Part of a small language model's weights.
Size: width 128, 4 heads of 64 (2 for keys and values), MLP 256 SwiGLU, vocabulary 2469.
Architecture: rotary positions, biases on query, key and value, capped logits.
Training: 112M tokens, 3406 steps.
Each number is 50 + 15 x the weight over its row's rms, rounded and kept within 0 to 99. Layers, rows and columns count from 0. The size before them is the row's rms in percent of the matrix's.

# layer 5 MLP up, 256x128, rms 0.106, rows 121-139, columns 0-127
107:70 80 45 35 40 46 68 25 31 49 37 00 55 43 51 41 62 54 69 65 53 64 52 49 51 53 47 74 61 22 35 50 38 44 64 81 47 47 58 54 58 42 47 23 43 37 57 75 75 54 67 49 73 62 31 67 55 43 19 41 34 49 64 50 23 23 55 70 47 49 39 45 60 52 43 50 61 51 32 45 64 39 52 48 43 52 49 64 35 56 36 37 46 44 59 55 41 40 86 66 55 58 33 65 39 39 43 26 40 47 80 54 18 39 36 51 82 86 49 54 45 65 42 64 73 48 65 55
100:56 45 45 40 46 53 77 54 38 37 39 71 47 47 67 66 56 39 43 54 30 49 88 47 50 58 58 73 32 54 60 49 55 73 38 54 36 61 73 49 45 44 45 35 65 36 54 42 52 44 38 48 59 56 48 67 42 18 58 13 58 92 14 39 29 59 24 95 63 68 61 30 37 52 31 50 56 40 34 43 41 74 52 48 76 44 43 60 70 65 61 52 59 62 73 39 60 46 76 45 31 68 69 69 42 62 68 67 58 17 72 47 54 55 52 46 36 53 67 46 39 47 53 70 68 44 44 58
096:76 49 31 38 70 47 74 27 53 38 29 33 23 69 36 35 58 52 65 57 59 48 47 36 35 68 29 53 34 47 47 72 31 48 38 26 67 32 61 54 32 54 35 57 58 29 32 15 53 39 47 41 61 72 63 25 42 50 52 42 37 48 52 33 32 73 68 33 66 66 37 43 53 53 22 38 50 60 56 57 47 54 45 68 61 35 38 61 35 68 33 50 51 65 55 64 61 45 61 45 49 40 78 38 42 45 83 83 37 58 48 38 53 56 45 60 55 77 31 32 50 26 86 55 33 44 83 51
096:23 43 56 56 32 57 54 33 25 39 34 67 48 47 57 46 64 53 25 71 32 73 83 51 45 47 61 47 66 73 61 58 72 33 59 34 44 65 21 31 67 67 52 23 59 48 39 42 32 40 53 26 47 54 70 51 43 31 30 53 72 24 52 67 64 49 11 21 70 49 16 55 45 68 35 60 55 61 40 34 48 38 44 56 53 32 43 28 67 41 41 35 39 57 54 65 64 61 75 64 61 51 35 28 57 62 67 44 50 59 31 56 44 48 65 53 59 77 45 39 14 57 30 53 70 51 43 46
088:52 59 26 40 74 32 72 29 38 57 63 52 45 37 42 56 45 51 43 76 49 52 64 52 71 54 69 62 62 55 54 36 65 49 12 46 73 46 51 36 49 68 67 79 70 66 24 70 44 35 68 92 56 20 34 67 27 56 82 40 55 47 36 48 79 56 59 46 48 46 59 39 47 40 22 61 25 46 48 60 37 60 60 38 42 69 53 46 41 27 55 58 39 37 52 17 43 75 31 46 50 50 63 62 46 53 68 45 68 35 37 41 50 48 71 39 48 60 38 50 49 79 35 24 59 48 72 62
095:26 62 35 69 82 48 43 17 76 64 46 16 51 42 39 50 45 36 32 37 38 56 31 41 30 55 39 36 51 51 32 43 74 46 52 44 63 35 59 52 51 64 39 40 31 17 41 34 68 61 47 47 47 44 45 51 75 48 56 46 53 39 72 83 38 44 28 73 59 55 41 67 57 31 26 41 52 79 30 56 41 88 55 44 52 58 55 34 39 99 53 55 60 33 32 37 50 48 39 61 51 60 71 33 37 44 43 42 63 47 35 52 53 41 26 68 71 71 50 43 52 62 37 37 54 46 42 68
100:46 54 62 38 73 63 48 60 57 50 69 66 63 39 45 62 42 49 44 55 75 47 36 40 56 44 32 78 63 42 54 43 53 58 52 26 59 66 47 43 47 44 33 24 68 37 58 41 58 64 50 43 40 60 69 76 23 73 17 31 57 29 61 43 64 39 60 44 65 62 01 54 53 40 72 47 63 61 48 69 25 34 47 60 46 56 57 31 34 48 48 57 24 59 45 37 61 72 61 77 47 39 22 29 78 36 43 21 31 56 27 56 58 56 47 44 30 67 39 25 44 83 50 40 33 62 46 66
091:20 65 10 41 30 58 36 49 62 33 49 75 66 43 46 34 68 54 40 37 53 64 29 49 71 43 59 55 47 24 75 76 43 57 60 42 80 75 30 50 65 42 56 56 34 56 49 48 62 79 56 43 51 42 36 70 47 79 45 30 46 57 51 32 56 69 42 57 29 38 68 69 68 40 38 57 61 58 55 37 60 32 41 42 51 41 44 63 48 51 56 65 34 58 71 41 70 44 93 37 21 40 29 55 51 25 73 50 48 57 45 30 37 51 70 52 80 50 39 61 34 61 45 31 43 60 27 42
098:38 59 59 72 43 28 46 43 43 49 37 72 70 45 52 36 52 46 33 36 67 65 36 64 59 65 59 35 30 46 73 31 51 80 94 62 46 62 31 59 95 54 63 31 28 28 56 37 36 43 69 48 31 51 28 52 40 59 72 57 52 57 50 57 41 16 41 58 22 33 39 34 68 15 45 41 55 73 47 65 45 48 61 61 46 50 28 44 33 37 39 56 60 46 25 55 55 55 34 41 38 56 53 47 54 57 63 71 64 42 61 25 28 66 68 58 39 67 58 41 16 61 39 41 46 46 59 59
103:65 39 56 63 60 81 42 43 20 47 46 52 25 51 53 48 53 50 43 52 22 75 27 33 49 54 32 63 65 41 76 72 60 30 57 57 37 72 68 60 51 65 75 36 86 55 37 35 39 56 43 33 62 57 66 60 50 47 83 33 59 40 68 30 37 31 75 56 46 59 38 77 66 33 69 66 37 50 17 47 56 54 61 48 51 43 53 47 70 48 51 42 66 37 58 45 84 24 57 32 49 33 44 37 69 47 38 13 55 44 55 46 54 62 29 29 62 23 35 54 68 46 31 44 47 56 51 39
088:71 39 44 46 41 50 14 42 58 33 63 59 69 56 40 60 53 51 29 37 49 52 50 53 65 58 64 39 55 37 59 36 64 67 28 43 74 66 51 65 37 45 48 48 49 57 57 51 37 63 35 61 49 13 63 30 71 49 53 42 20 53 69 58 76 68 50 36 31 46 99 47 35 41 38 61 28 57 33 47 55 54 63 39 57 47 42 43 60 89 68 86 61 36 64 53 70 53 35 64 51 55 25 39 19 42 61 48 32 36 55 43 32 76 65 38 48 45 59 37 36 31 69 28 65 44 53 39
100:43 69 13 40 51 30 67 32 42 68 51 43 04 71 73 35 72 70 36 59 42 50 35 39 55 46 60 38 34 58 26 57 74 60 27 50 54 62 49 42 62 54 85 43 45 42 48 44 37 50 31 55 29 51 38 39 62 71 69 43 31 56 57 53 37 48 57 72 76 43 78 45 29 18 41 34 45 45 15 58 47 59 56 37 54 58 45 49 56 49 56 61 39 50 35 46 55 38 45 57 79 61 39 59 82 56 57 44 65 67 30 80 54 60 56 56 62 50 56 78 65 35 23 47 69 37 53 55
099:57 66 73 59 34 55 42 43 66 56 54 16 67 34 67 39 49 49 34 77 65 46 52 49 29 51 46 28 55 61 33 52 63 57 47 75 31 80 63 51 56 23 41 59 79 34 33 39 23 57 63 82 31 45 26 28 39 46 26 53 76 66 48 70 41 42 34 46 41 51 21 64 40 58 64 64 35 43 84 29 54 78 67 58 29 37 50 33 49 46 39 61 53 77 38 37 41 58 71 51 32 72 30 27 69 38 49 56 63 51 43 45 42 57 47 55 45 32 32 44 40 34 54 56 63 52 58 67
101:54 67 56 55 25 67 44 36 50 58 28 71 45 51 80 58 61 47 22 46 56 47 52 42 61 53 42 33 21 56 48 37 32 54 31 63 49 64 48 71 81 74 23 47 61 61 45 66 40 44 31 41 44 40 49 33 52 47 35 25 61 50 70 43 21 50 48 41 27 42 61 73 48 42 16 51 71 31 14 29 28 33 47 56 67 44 61 58 84 37 44 33 45 32 59 61 56 67 37 37 68 38 66 52 57 59 45 73 44 77 82 59 33 35 56 45 29 51 42 50 45 35 48 46 47 55 83 44
099:53 55 65 57 38 38 76 53 63 57 63 58 31 53 53 78 25 55 60 47 82 43 31 67 55 62 55 51 48 48 54 41 51 36 55 29 58 44 55 49 54 26 40 54 80 41 66 74 70 56 32 58 51 52 31 79 65 42 56 54 46 31 59 47 22 39 39 68 29 73 63 25 73 45 70 42 39 56 55 53 80 68 55 55 25 43 40 38 66 75 55 56 83 53 46 15 14 32 57 65 57 57 55 41 48 59 60 44 26 24 69 40 20 61 34 33 61 47 56 40 57 72 47 63 37 31 49 57
100:64 68 46 83 77 58 70 41 35 45 47 28 37 70 48 25 59 52 58 68 45 42 26 47 43 69 45 36 65 47 33 59 49 70 62 56 76 63 63 34 47 21 92 60 14 53 47 53 55 45 45 64 69 62 43 59 45 32 39 46 60 65 22 31 40 54 47 53 59 48 00 58 54 26 57 55 39 48 58 35 24 52 50 37 52 20 82 43 59 32 63 38 41 44 49 43 57 45 37 71 41 41 38 59 49 62 57 31 72 64 28 60 59 60 38 67 44 36 49 61 57 47 26 44 61 48 54 72
091:61 77 47 72 42 81 40 53 59 56 39 47 30 64 34 35 48 43 86 45 74 71 59 53 56 71 51 32 85 46 63 82 53 67 55 55 42 56 88 42 51 30 47 42 52 58 55 47 52 35 32 38 46 54 23 44 49 55 63 19 25 45 47 34 73 53 42 46 44 48 41 64 21 69 47 31 61 40 28 35 17 56 35 25 64 16 51 63 59 32 40 60 40 56 66 65 44 82 21 38 72 35 55 55 59 54 60 65 54 65 55 61 46 46 35 48 31 46 50 61 56 63 38 54 49 55 46 66
085:63 80 63 27 42 51 56 45 70 35 50 65 57 63 67 43 69 28 68 51 56 35 67 80 79 61 36 23 58 36 45 63 53 33 65 63 54 48 29 51 53 75 36 63 22 60 40 54 50 63 40 49 82 56 45 17 59 43 48 27 60 48 44 31 47 58 46 61 37 52 38 57 59 35 65 74 65 36 26 64 45 48 57 45 67 66 28 31 67 54 27 29 36 91 60 74 74 68 63 57 66 20 47 58 34 41 61 65 51 48 83 51 60 72 48 51 47 39 40 52 47 53 35 44 62 65 46 38
105:58 53 48 59 30 26 63 58 42 63 52 63 50 43 11 51 22 18 70 73 52 35 54 65 54 49 21 47 20 63 51 55 31 57 50 70 59 48 35 43 46 47 46 35 34 62 61 71 86 30 51 57 36 51 34 35 66 37 49 22 15 41 36 64 63 47 66 57 35 50 66 41 33 55 28 36 60 44 41 59 53 69 60 61 34 51 47 49 16 41 51 44 61 17 67 44 44 62 51 27 36 57 61 55 11 51 33 35 64 37 42 49 59 47 09 58 37 42 43 38 37 54 54 56 60 51 46 70
# layer 5 MLP down (transposed), 256x128, rms 0.0732, rows 121-138, columns 0-127
108:75 29 58 46 11 44 38 57 43 69 44 50 57 50 44 72 38 59 67 31 48 64 50 55 83 30 41 44 60 24 49 63 08 37 44 45 50 46 48 37 18 47 49 31 20 50 51 61 48 61 31 68 64 38 46 54 39 37 73 31 60 59 80 50 50 43 56 44 65 49 30 37 52 38 65 57 53 02 83 60 49 41 44 34 35 60 13 32 41 53 69 58 59 42 78 50 30 55 54 60 75 40 53 62 65 61 49 53 29 29 42 59 44 26 48 60 52 45 49 55 54 57 69 64 68 51 56 50
099:61 61 55 69 36 18 55 61 35 35 56 43 71 50 65 53 57 45 41 51 64 30 61 52 81 38 40 30 35 43 24 51 46 06 50 49 31 39 66 29 73 35 43 36 50 56 77 63 71 41 27 64 79 72 70 49 50 71 49 36 55 56 73 53 65 36 49 72 67 37 54 56 59 49 14 55 56 59 45 49 60 63 46 38 59 27 50 43 61 52 57 22 17 36 44 31 46 40 32 36 39 34 45 62 46 24 25 41 38 42 68 46 65 41 57 53 50 70 66 63 58 65 47 32 52 35 19 42
096:45 36 68 50 67 62 33 37 59 68 34 54 59 66 59 48 23 38 74 39 41 41 54 34 54 60 50 18 60 56 49 60 77 87 57 34 42 71 71 45 67 42 65 60 36 57 47 39 32 27 43 48 49 32 60 34 58 42 64 88 52 65 57 45 27 57 62 63 75 38 60 38 54 51 44 41 44 39 51 86 51 43 54 38 41 55 51 59 41 51 31 56 65 68 31 60 30 57 55 62 52 16 49 54 53 38 37 22 43 35 32 42 53 16 44 48 69 30 84 22 37 20 41 65 55 69 36 55
099:43 57 53 46 46 63 51 56 36 58 45 24 24 40 34 38 59 49 24 29 48 48 57 60 54 33 42 51 48 46 55 61 39 61 52 35 45 41 54 40 47 52 40 55 47 74 46 44 49 42 68 25 51 63 49 66 50 63 65 30 30 39 47 54 60 87 38 35 30 39 67 47 36 45 43 49 32 82 75 50 55 04 49 36 31 27 65 69 56 63 63 55 53 58 32 55 40 31 39 87 54 38 63 61 41 57 75 19 62 26 65 83 49 21 71 77 67 38 56 29 32 50 65 48 30 63 42 70
096:60 85 40 55 46 56 43 41 54 47 56 81 51 44 51 38 59 29 42 44 48 36 53 54 30 59 70 62 48 50 58 35 25 57 48 44 39 48 44 45 64 67 49 38 38 48 46 33 46 84 36 33 67 51 55 57 42 73 31 77 70 60 67 53 44 75 24 26 69 60 72 74 35 50 78 64 62 19 87 76 26 64 59 63 50 56 44 34 47 69 28 47 48 77 33 54 31 46 56 65 69 23 56 49 59 48 41 45 45 27 82 48 54 51 28 49 49 61 45 44 56 31 63 58 68 44 20 54
093:82 86 48 45 56 40 46 42 48 67 57 55 69 63 46 36 70 40 56 60 67 57 42 61 18 42 39 62 32 40 42 51 46 23 45 42 69 30 52 34 36 75 58 74 35 23 38 55 44 70 43 51 48 46 35 58 64 33 49 52 44 60 53 47 19 50 65 53 65 39 39 86 70 40 77 51 29 22 49 32 44 56 71 46 50 55 58 23 55 34 77 59 50 68 41 51 56 42 63 72 71 57 64 34 79 23 45 75 65 46 53 62 69 50 50 63 79 32 37 50 45 70 77 51 52 42 40 35
106:24 58 51 62 49 79 32 81 59 70 46 42 39 76 27 56 54 60 37 53 74 48 43 59 62 24 73 61 23 68 53 60 42 54 58 54 51 61 56 56 41 49 40 47 73 50 62 59 45 54 74 46 85 52 61 67 49 42 50 44 44 31 23 75 47 68 26 65 56 46 51 54 60 50 56 63 76 53 49 44 26 24 41 44 64 58 66 36 70 51 81 58 50 67 46 67 45 56 41 63 52 79 55 51 48 66 44 35 68 35 28 62 44 74 19 47 80 52 59 59 63 73 84 45 66 22 53 36
098:63 48 41 52 44 17 45 32 38 16 53 46 42 41 52 50 59 84 38 32 43 21 25 39 58 50 43 29 28 76 75 64 36 42 67 43 91 47 56 44 70 31 68 50 40 56 44 30 45 55 29 41 32 61 53 58 36 73 49 50 98 47 41 54 48 56 23 50 53 88 55 65 54 51 45 46 42 57 42 25 51 38 21 32 52 46 42 36 45 40 57 59 42 58 33 31 66 72 47 51 49 47 61 42 42 20 37 44 48 33 36 60 37 45 60 66 72 62 53 66 30 60 63 60 48 36 63 50
102:60 39 57 62 34 46 71 56 70 51 64 68 54 51 64 72 43 59 83 49 81 51 67 60 69 58 60 57 49 38 44 53 59 45 21 46 65 55 43 57 25 38 44 74 43 63 43 47 55 78 56 45 76 38 45 52 19 28 30 56 36 32 59 51 55 29 74 45 34 31 39 29 56 55 40 80 35 49 81 73 54 30 68 52 49 59 48 53 45 53 57 44 27 85 46 25 66 28 62 38 62 43 45 60 57 55 17 45 55 38 51 65 41 23 67 29 64 53 49 65 40 34 79 61 37 69 62 30
101:52 81 35 47 30 43 30 71 56 54 33 41 61 47 46 21 27 26 47 12 51 53 60 58 62 56 49 54 45 92 23 64 57 56 66 57 21 59 71 50 45 76 45 69 69 42 63 65 40 32 40 80 21 57 34 55 62 32 41 32 62 45 36 41 50 58 43 63 46 66 50 60 64 32 56 54 74 48 63 53 35 50 13 61 34 58 35 40 42 49 61 72 45 41 59 48 58 60 59 52 78 74 51 53 62 52 43 75 72 45 63 43 76 58 61 81 57 66 63 44 31 55 67 51 36 56 56 54
089:60 39 36 35 62 38 65 61 51 67 43 34 30 66 66 44 76 25 54 49 46 75 59 59 63 52 60 50 40 51 37 18 51 47 38 62 45 27 53 72 67 76 52 30 39 54 19 41 56 53 45 48 45 48 46 50 26 35 46 60 40 28 76 89 78 40 39 29 51 67 32 62 35 61 35 42 31 57 23 57 48 36 34 61 46 30 42 41 63 58 29 52 32 32 24 47 70 76 28 41 51 83 18 45 42 36 60 49 57 57 71 63 59 45 48 44 38 64 64 51 40 50 58 55 28 28 63 70
109:79 40 28 50 50 48 52 54 63 54 41 31 43 60 41 23 36 58 31 61 35 73 37 57 80 52 23 41 21 40 27 47 45 59 63 65 51 63 74 43 67 60 73 33 17 50 16 63 22 42 34 38 23 45 28 52 65 43 64 50 50 53 69 71 45 26 54 48 47 41 49 30 72 46 43 49 26 40 60 55 64 39 55 47 49 51 40 64 44 55 51 36 49 44 38 36 50 64 41 51 41 62 46 44 47 67 43 65 65 23 22 36 42 73 62 84 60 47 52 32 25 58 63 40 47 95 46 48
104:46 44 62 59 68 22 68 47 54 21 56 34 56 30 71 25 76 44 39 31 63 57 68 65 44 48 72 55 61 66 46 56 36 48 49 64 28 55 50 31 16 32 39 59 66 40 55 56 49 59 50 53 13 54 47 55 28 32 32 46 58 69 56 35 53 63 23 48 69 31 36 46 49 79 55 53 28 61 29 65 59 74 33 54 75 48 60 47 44 51 61 55 66 88 58 26 32 55 73 39 47 42 24 47 35 27 49 36 59 59 63 50 81 41 58 68 57 50 33 51 63 15 47 56 41 49 62 57
100:62 64 24 41 40 22 68 73 75 44 50 51 31 54 38 51 27 18 44 31 54 26 37 85 44 48 43 44 42 62 70 60 73 63 53 36 76 50 63 46 47 33 50 55 35 18 61 33 46 74 50 55 39 66 58 39 45 44 37 42 50 62 56 44 65 49 67 43 62 53 56 84 65 45 44 54 45 76 83 44 33 85 61 67 71 56 33 00 50 50 57 70 43 57 62 52 51 35 66 61 41 72 37 39 54 54 59 66 39 27 47 46 52 52 54 42 51 44 55 39 82 41 55 52 59 33 62 51
105:77 80 46 38 34 40 54 55 35 21 40 32 40 31 47 51 24 46 67 59 40 49 50 38 56 68 44 29 62 32 58 44 56 36 58 24 38 71 63 56 48 72 63 48 77 37 48 60 48 47 48 45 43 78 59 82 54 32 55 31 71 92 25 60 54 44 17 37 46 38 41 30 22 41 39 54 51 42 67 77 83 42 64 57 45 24 54 67 59 51 42 57 66 65 47 24 40 48 57 52 40 61 77 53 47 45 51 25 35 55 41 15 52 58 46 52 37 61 57 69 42 68 43 53 53 57 32 42
101:60 51 53 63 74 60 53 47 36 59 53 48 79 49 62 49 52 49 61 59 48 38 52 59 27 50 32 58 52 35 41 61 50 67 52 65 38 38 52 47 54 33 59 55 45 08 41 86 23 67 39 59 47 58 79 31 30 45 63 61 69 35 33 56 42 30 46 51 64 59 49 43 74 70 52 70 13 68 77 23 44 66 36 28 46 71 71 42 51 60 62 49 70 34 57 59 48 56 51 52 68 33 71 63 58 73 66 20 57 60 50 32 24 22 46 26 51 51 49 41 17 23 39 61 43 60 41 48
098:69 44 61 51 58 61 63 83 25 29 54 50 65 41 45 59 61 51 37 54 41 55 36 48 28 45 55 49 61 66 30 67 27 63 46 59 29 48 57 70 68 46 19 90 50 61 62 33 52 74 84 42 71 51 32 50 19 50 74 33 59 74 49 57 45 33 62 55 71 58 58 53 56 43 50 52 32 65 63 35 66 69 49 48 28 51 38 63 35 67 17 50 54 52 68 17 63 48 39 30 55 57 49 47 63 34 33 52 07 64 44 61 74 52 58 47 81 34 56 46 35 52 46 46 62 34 60 49
090:63 53 43 28 42 92 57 53 31 68 67 35 83 34 67 53 64 27 43 63 42 47 48 59 68 54 50 43 45 57 33 51 44 63 44 67 41 41 56 20 40 57 40 40 30 43 59 27 52 47 22 35 52 54 62 73 74 72 74 38 58 33 64 49 59 33 42 54 65 56 55 21 18 41 51 62 62 58 37 52 48 30 43 50 61 63 49 53 75 49 59 27 25 75 22 45 48 78 37 48 56 35 43 83 51 39 59 85 61 28 65 61 32 34 25 45 49 55 51 55 36 41 32 51 35 59 64 41
# layer 5 MLP gate, 256x128, rms 0.113, rows 122-139, columns 0-127
098:18 35 60 53 78 43 52 19 56 56 46 66 42 48 28 36 23 68 26 65 19 39 49 59 51 55 58 62 50 39 44 54 51 46 46 81 48 45 53 45 46 56 65 44 74 63 33 64 73 47 56 54 57 65 33 62 39 37 67 34 59 67 42 71 64 34 37 38 58 68 45 62 30 46 55 65 43 57 57 43 25 34 47 63 63 71 40 50 52 58 65 56 45 42 42 58 52 55 61 63 43 44 48 36 53 54 62 63 51 45 27 67 57 30 87 53 99 85 64 61 62 38 63 89 68 30 67 42
090:85 37 39 55 55 45 46 50 75 54 68 73 57 64 64 79 35 63 51 62 41 23 55 57 27 50 45 56 50 40 53 36 08 30 72 68 24 54 40 51 18 56 50 49 51 70 37 60 67 45 54 42 36 45 58 45 68 34 63 28 53 52 65 11 29 60 53 55 45 49 45 41 76 51 20 45 25 56 66 42 57 70 50 67 53 62 66 21 65 70 60 48 52 39 58 43 57 66 76 61 46 57 44 35 56 52 51 43 52 38 68 29 24 35 37 50 65 47 36 49 51 54 51 87 44 28 23 52
109:35 48 26 55 37 51 53 54 50 52 57 70 53 84 59 49 58 45 58 52 53 67 35 53 49 51 48 60 62 55 57 71 63 41 61 64 46 49 39 42 54 32 71 75 65 61 60 73 24 51 45 16 57 35 61 46 62 33 54 53 69 26 76 32 39 45 34 47 44 41 33 41 41 71 41 44 31 63 63 29 55 20 67 28 59 14 50 55 67 56 37 68 48 70 36 74 46 63 79 32 45 60 51 13 85 64 62 52 27 55 62 41 31 55 59 66 69 70 50 71 65 20 62 53 46 69 56 63
099:36 78 50 50 42 38 71 57 45 51 60 56 50 49 28 65 26 65 34 31 28 43 65 50 32 45 43 33 60 42 65 13 61 60 48 57 34 42 61 40 58 37 46 78 47 74 73 58 44 55 55 59 27 65 69 54 50 86 29 41 43 83 33 54 26 46 43 66 67 28 50 56 62 50 98 39 24 39 69 60 40 57 26 51 41 28 28 53 46 76 79 52 35 54 55 44 53 38 58 49 55 38 25 49 76 53 55 56 49 37 36 36 80 70 34 58 48 36 65 66 52 56 38 49 38 43 46 42
098:65 26 15 54 45 52 59 79 50 27 53 63 77 37 87 47 61 44 57 73 72 65 69 59 50 57 46 35 49 55 60 32 24 46 49 52 39 56 58 35 35 51 46 49 37 50 65 73 63 66 49 43 39 74 49 18 33 58 25 41 51 75 31 57 56 49 59 29 29 33 50 44 50 84 51 67 61 30 44 38 54 28 19 32 58 30 51 53 53 11 35 65 58 69 79 44 40 45 54 36 24 46 52 38 59 51 67 69 49 70 28 54 46 37 50 58 44 52 48 66 50 46 41 68 46 24 33 49
090:53 38 59 72 45 57 40 52 38 79 26 27 52 60 45 22 64 40 48 70 33 32 19 55 38 24 59 39 40 37 21 52 49 66 53 65 03 54 37 35 44 55 30 67 34 52 78 37 31 46 39 38 52 44 10 44 56 31 47 72 41 74 45 51 29 59 32 46 25 15 72 56 22 66 54 39 55 72 56 39 60 28 61 27 45 48 44 57 46 39 49 41 61 62 37 51 58 47 60 34 53 59 66 40 54 61 46 57 56 64 49 51 64 53 66 45 61 57 51 73 66 30 32 69 65 40 48 40
095:58 68 20 21 34 39 70 69 72 46 72 72 59 44 27 20 78 38 53 54 45 50 65 36 66 33 70 52 64 24 51 82 40 34 58 42 67 66 12 49 27 36 36 67 36 66 86 55 50 63 64 50 62 56 30 52 53 43 53 47 39 68 46 42 50 65 60 71 32 54 72 50 55 56 43 51 63 51 51 49 49 35 49 47 26 59 60 60 13 35 55 44 40 34 73 20 43 64 64 47 30 61 31 47 57 42 56 68 63 60 63 29 34 50 65 45 50 55 50 58 32 46 48 55 66 52 19 43
100:43 86 59 35 63 37 51 65 37 40 45 25 49 35 57 47 43 63 21 57 66 38 32 47 53 89 34 34 57 57 26 40 62 40 39 48 48 91 44 55 68 49 62 45 53 43 76 38 43 38 44 27 44 41 39 67 40 63 54 58 45 56 25 69 49 50 27 72 35 61 42 34 66 47 65 65 53 49 39 52 25 70 74 35 58 41 50 39 37 52 65 47 77 77 45 28 52 34 78 55 40 18 44 57 74 44 59 29 44 34 13 59 60 58 50 76 53 80 43 61 47 52 54 49 49 69 62 44
104:65 62 58 52 47 45 47 55 45 51 66 35 45 49 22 40 70 53 57 55 63 49 15 41 24 50 73 51 38 38 43 28 38 44 31 43 61 26 53 38 44 16 45 51 60 58 55 48 38 31 55 63 36 52 64 40 60 61 49 48 36 52 06 56 77 60 31 33 54 32 32 28 50 65 81 55 44 77 44 57 51 42 48 23 36 67 46 55 46 43 81 74 67 40 47 24 24 50 29 57 33 54 30 58 61 70 67 42 28 33 40 69 42 51 20 43 59 42 61 35 58 32 66 43 27 63 44 73
085:50 76 46 49 52 39 43 64 47 46 91 67 81 50 38 53 59 57 17 46 58 49 26 53 36 48 47 50 47 37 48 21 67 52 37 72 57 81 18 67 39 37 64 38 44 54 50 65 33 43 48 73 28 48 35 56 44 45 44 35 26 50 50 42 17 44 48 35 77 22 74 71 38 60 57 60 46 73 36 32 55 57 56 46 24 54 49 35 31 70 66 76 59 62 66 54 33 28 40 69 44 44 61 68 38 53 76 59 35 42 23 47 63 51 49 46 36 83 61 42 52 67 61 48 44 41 40 59
090:50 66 29 53 52 41 43 60 35 79 77 19 33 45 53 40 58 59 32 45 70 54 34 12 25 64 65 45 67 49 42 54 56 54 46 83 36 67 38 65 48 50 49 68 78 77 76 41 62 51 58 57 64 66 34 53 45 37 75 66 51 65 30 41 25 43 50 55 75 41 73 68 37 51 50 46 63 59 47 59 41 64 52 49 42 55 57 32 45 47 62 63 30 40 36 42 61 38 59 55 86 57 41 58 66 53 64 56 59 71 38 55 68 45 61 50 60 53 62 72 87 25 37 88 68 30 41 42
095:21 51 19 49 65 41 48 57 79 43 59 53 76 30 37 63 38 54 50 31 44 44 55 56 53 44 68 67 64 40 60 57 17 48 48 40 36 23 36 66 30 51 65 32 45 59 73 45 38 69 69 35 46 75 63 75 54 85 74 41 11 68 26 38 66 39 37 49 41 50 60 66 65 59 45 44 56 32 44 28 21 34 50 37 66 45 51 61 40 71 52 78 59 41 63 28 57 30 46 44 61 41 69 52 43 51 66 34 65 37 62 21 56 32 36 48 34 51 52 61 59 45 41 31 35 45 28 55
096:44 58 62 39 47 53 54 60 60 36 59 66 52 44 51 52 40 44 80 48 48 43 77 58 24 77 49 88 57 63 86 54 59 16 24 47 79 60 36 33 26 49 28 42 59 52 45 46 71 47 48 43 79 70 52 29 35 56 65 41 43 43 71 42 51 42 50 34 35 83 61 54 49 48 49 61 47 68 65 57 17 52 84 73 40 50 58 29 26 40 54 31 59 54 48 16 45 66 47 33 39 39 67 60 54 43 51 63 59 61 43 48 43 24 33 47 34 24 47 45 68 63 38 72 60 48 41 38
096:35 80 53 51 57 72 40 58 56 61 77 49 63 32 55 30 60 36 36 57 45 31 60 34 50 72 43 48 61 31 37 54 50 43 23 23 57 65 39 56 51 50 45 61 72 60 29 35 39 37 39 80 52 72 34 56 48 65 54 44 34 55 40 53 69 61 43 41 67 62 29 73 64 61 33 55 35 60 30 57 12 53 63 71 45 42 58 27 45 26 81 72 41 39 64 44 49 69 49 61 50 52 68 45 46 45 73 54 63 42 26 49 89 38 58 95 37 51 46 67 73 33 65 46 32 41 41 44
101:41 78 75 33 47 54 54 52 99 37 37 50 67 62 65 64 50 46 42 25 63 60 62 57 69 45 49 37 18 41 45 57 44 54 45 22 33 53 44 53 59 28 41 47 55 69 57 73 36 22 48 43 50 54 30 76 28 55 61 59 64 52 69 69 55 52 61 28 58 28 72 37 30 49 69 51 58 69 65 49 60 44 56 45 61 51 36 52 48 52 47 40 83 65 52 43 49 27 74 44 63 60 44 42 33 62 25 64 48 45 63 49 55 53 08 52 15 53 59 51 20 49 46 56 61 35 62 68
102:54 62 51 36 41 61 51 65 46 34 46 31 64 49 19 50 96 50 55 69 47 61 39 58 44 52 45 17 45 57 59 47 43 41 59 46 24 49 55 49 34 59 33 70 34 44 75 68 63 54 64 57 71 40 60 50 28 49 07 52 52 40 79 29 73 72 66 24 44 22 81 55 39 54 66 66 90 72 43 50 50 75 72 56 39 64 50 36 55 46 17 44 37 39 51 57 54 56 56 34 60 42 59 57 39 47 42 52 46 60 51 49 44 49 53 59 60 47 49 19 54 46 42 66 88 51 31 60
086:46 60 35 40 53 49 39 71 59 41 62 76 55 54 66 59 44 32 48 55 61 50 52 50 42 62 65 27 48 29 32 40 47 00 71 45 47 74 36 79 48 42 54 69 61 70 29 62 50 48 43 50 69 61 28 48 57 43 30 27 62 60 37 29 39 77 50 55 42 41 47 62 30 60 73 65 55 53 49 40 40 57 69 17 53 36 42 13 51 27 40 58 78 67 69 43 42 17 63 63 47 36 59 55 44 27 51 33 47 37 50 15 50 69 59 39 40 40 61 63 83 48 51 60 63 29 41 47
116:54 69 52 43 77 54 79 16 40 52 65 44 57 58 52 31 50 30 36 42 64 52 57 35 53 22 56 62 82 34 42 49 47 68 39 41 60 70 53 30 45 45 55 73 67 53 71 48 23 59 51 44 80 49 56 43 33 57 77 29 52 56 32 64 43 59 62 92 71 40 60 48 70 60 35 45 42 38 23 41 25 57 42 41 54 59 69 58 47 57 50 66 63 46 75 35 41 43 45 51 83 45 44 57 99 39 67 70 47 47 59 45 46 63 59 76 39 35 53 43 30 45 49 64 66 34 48 37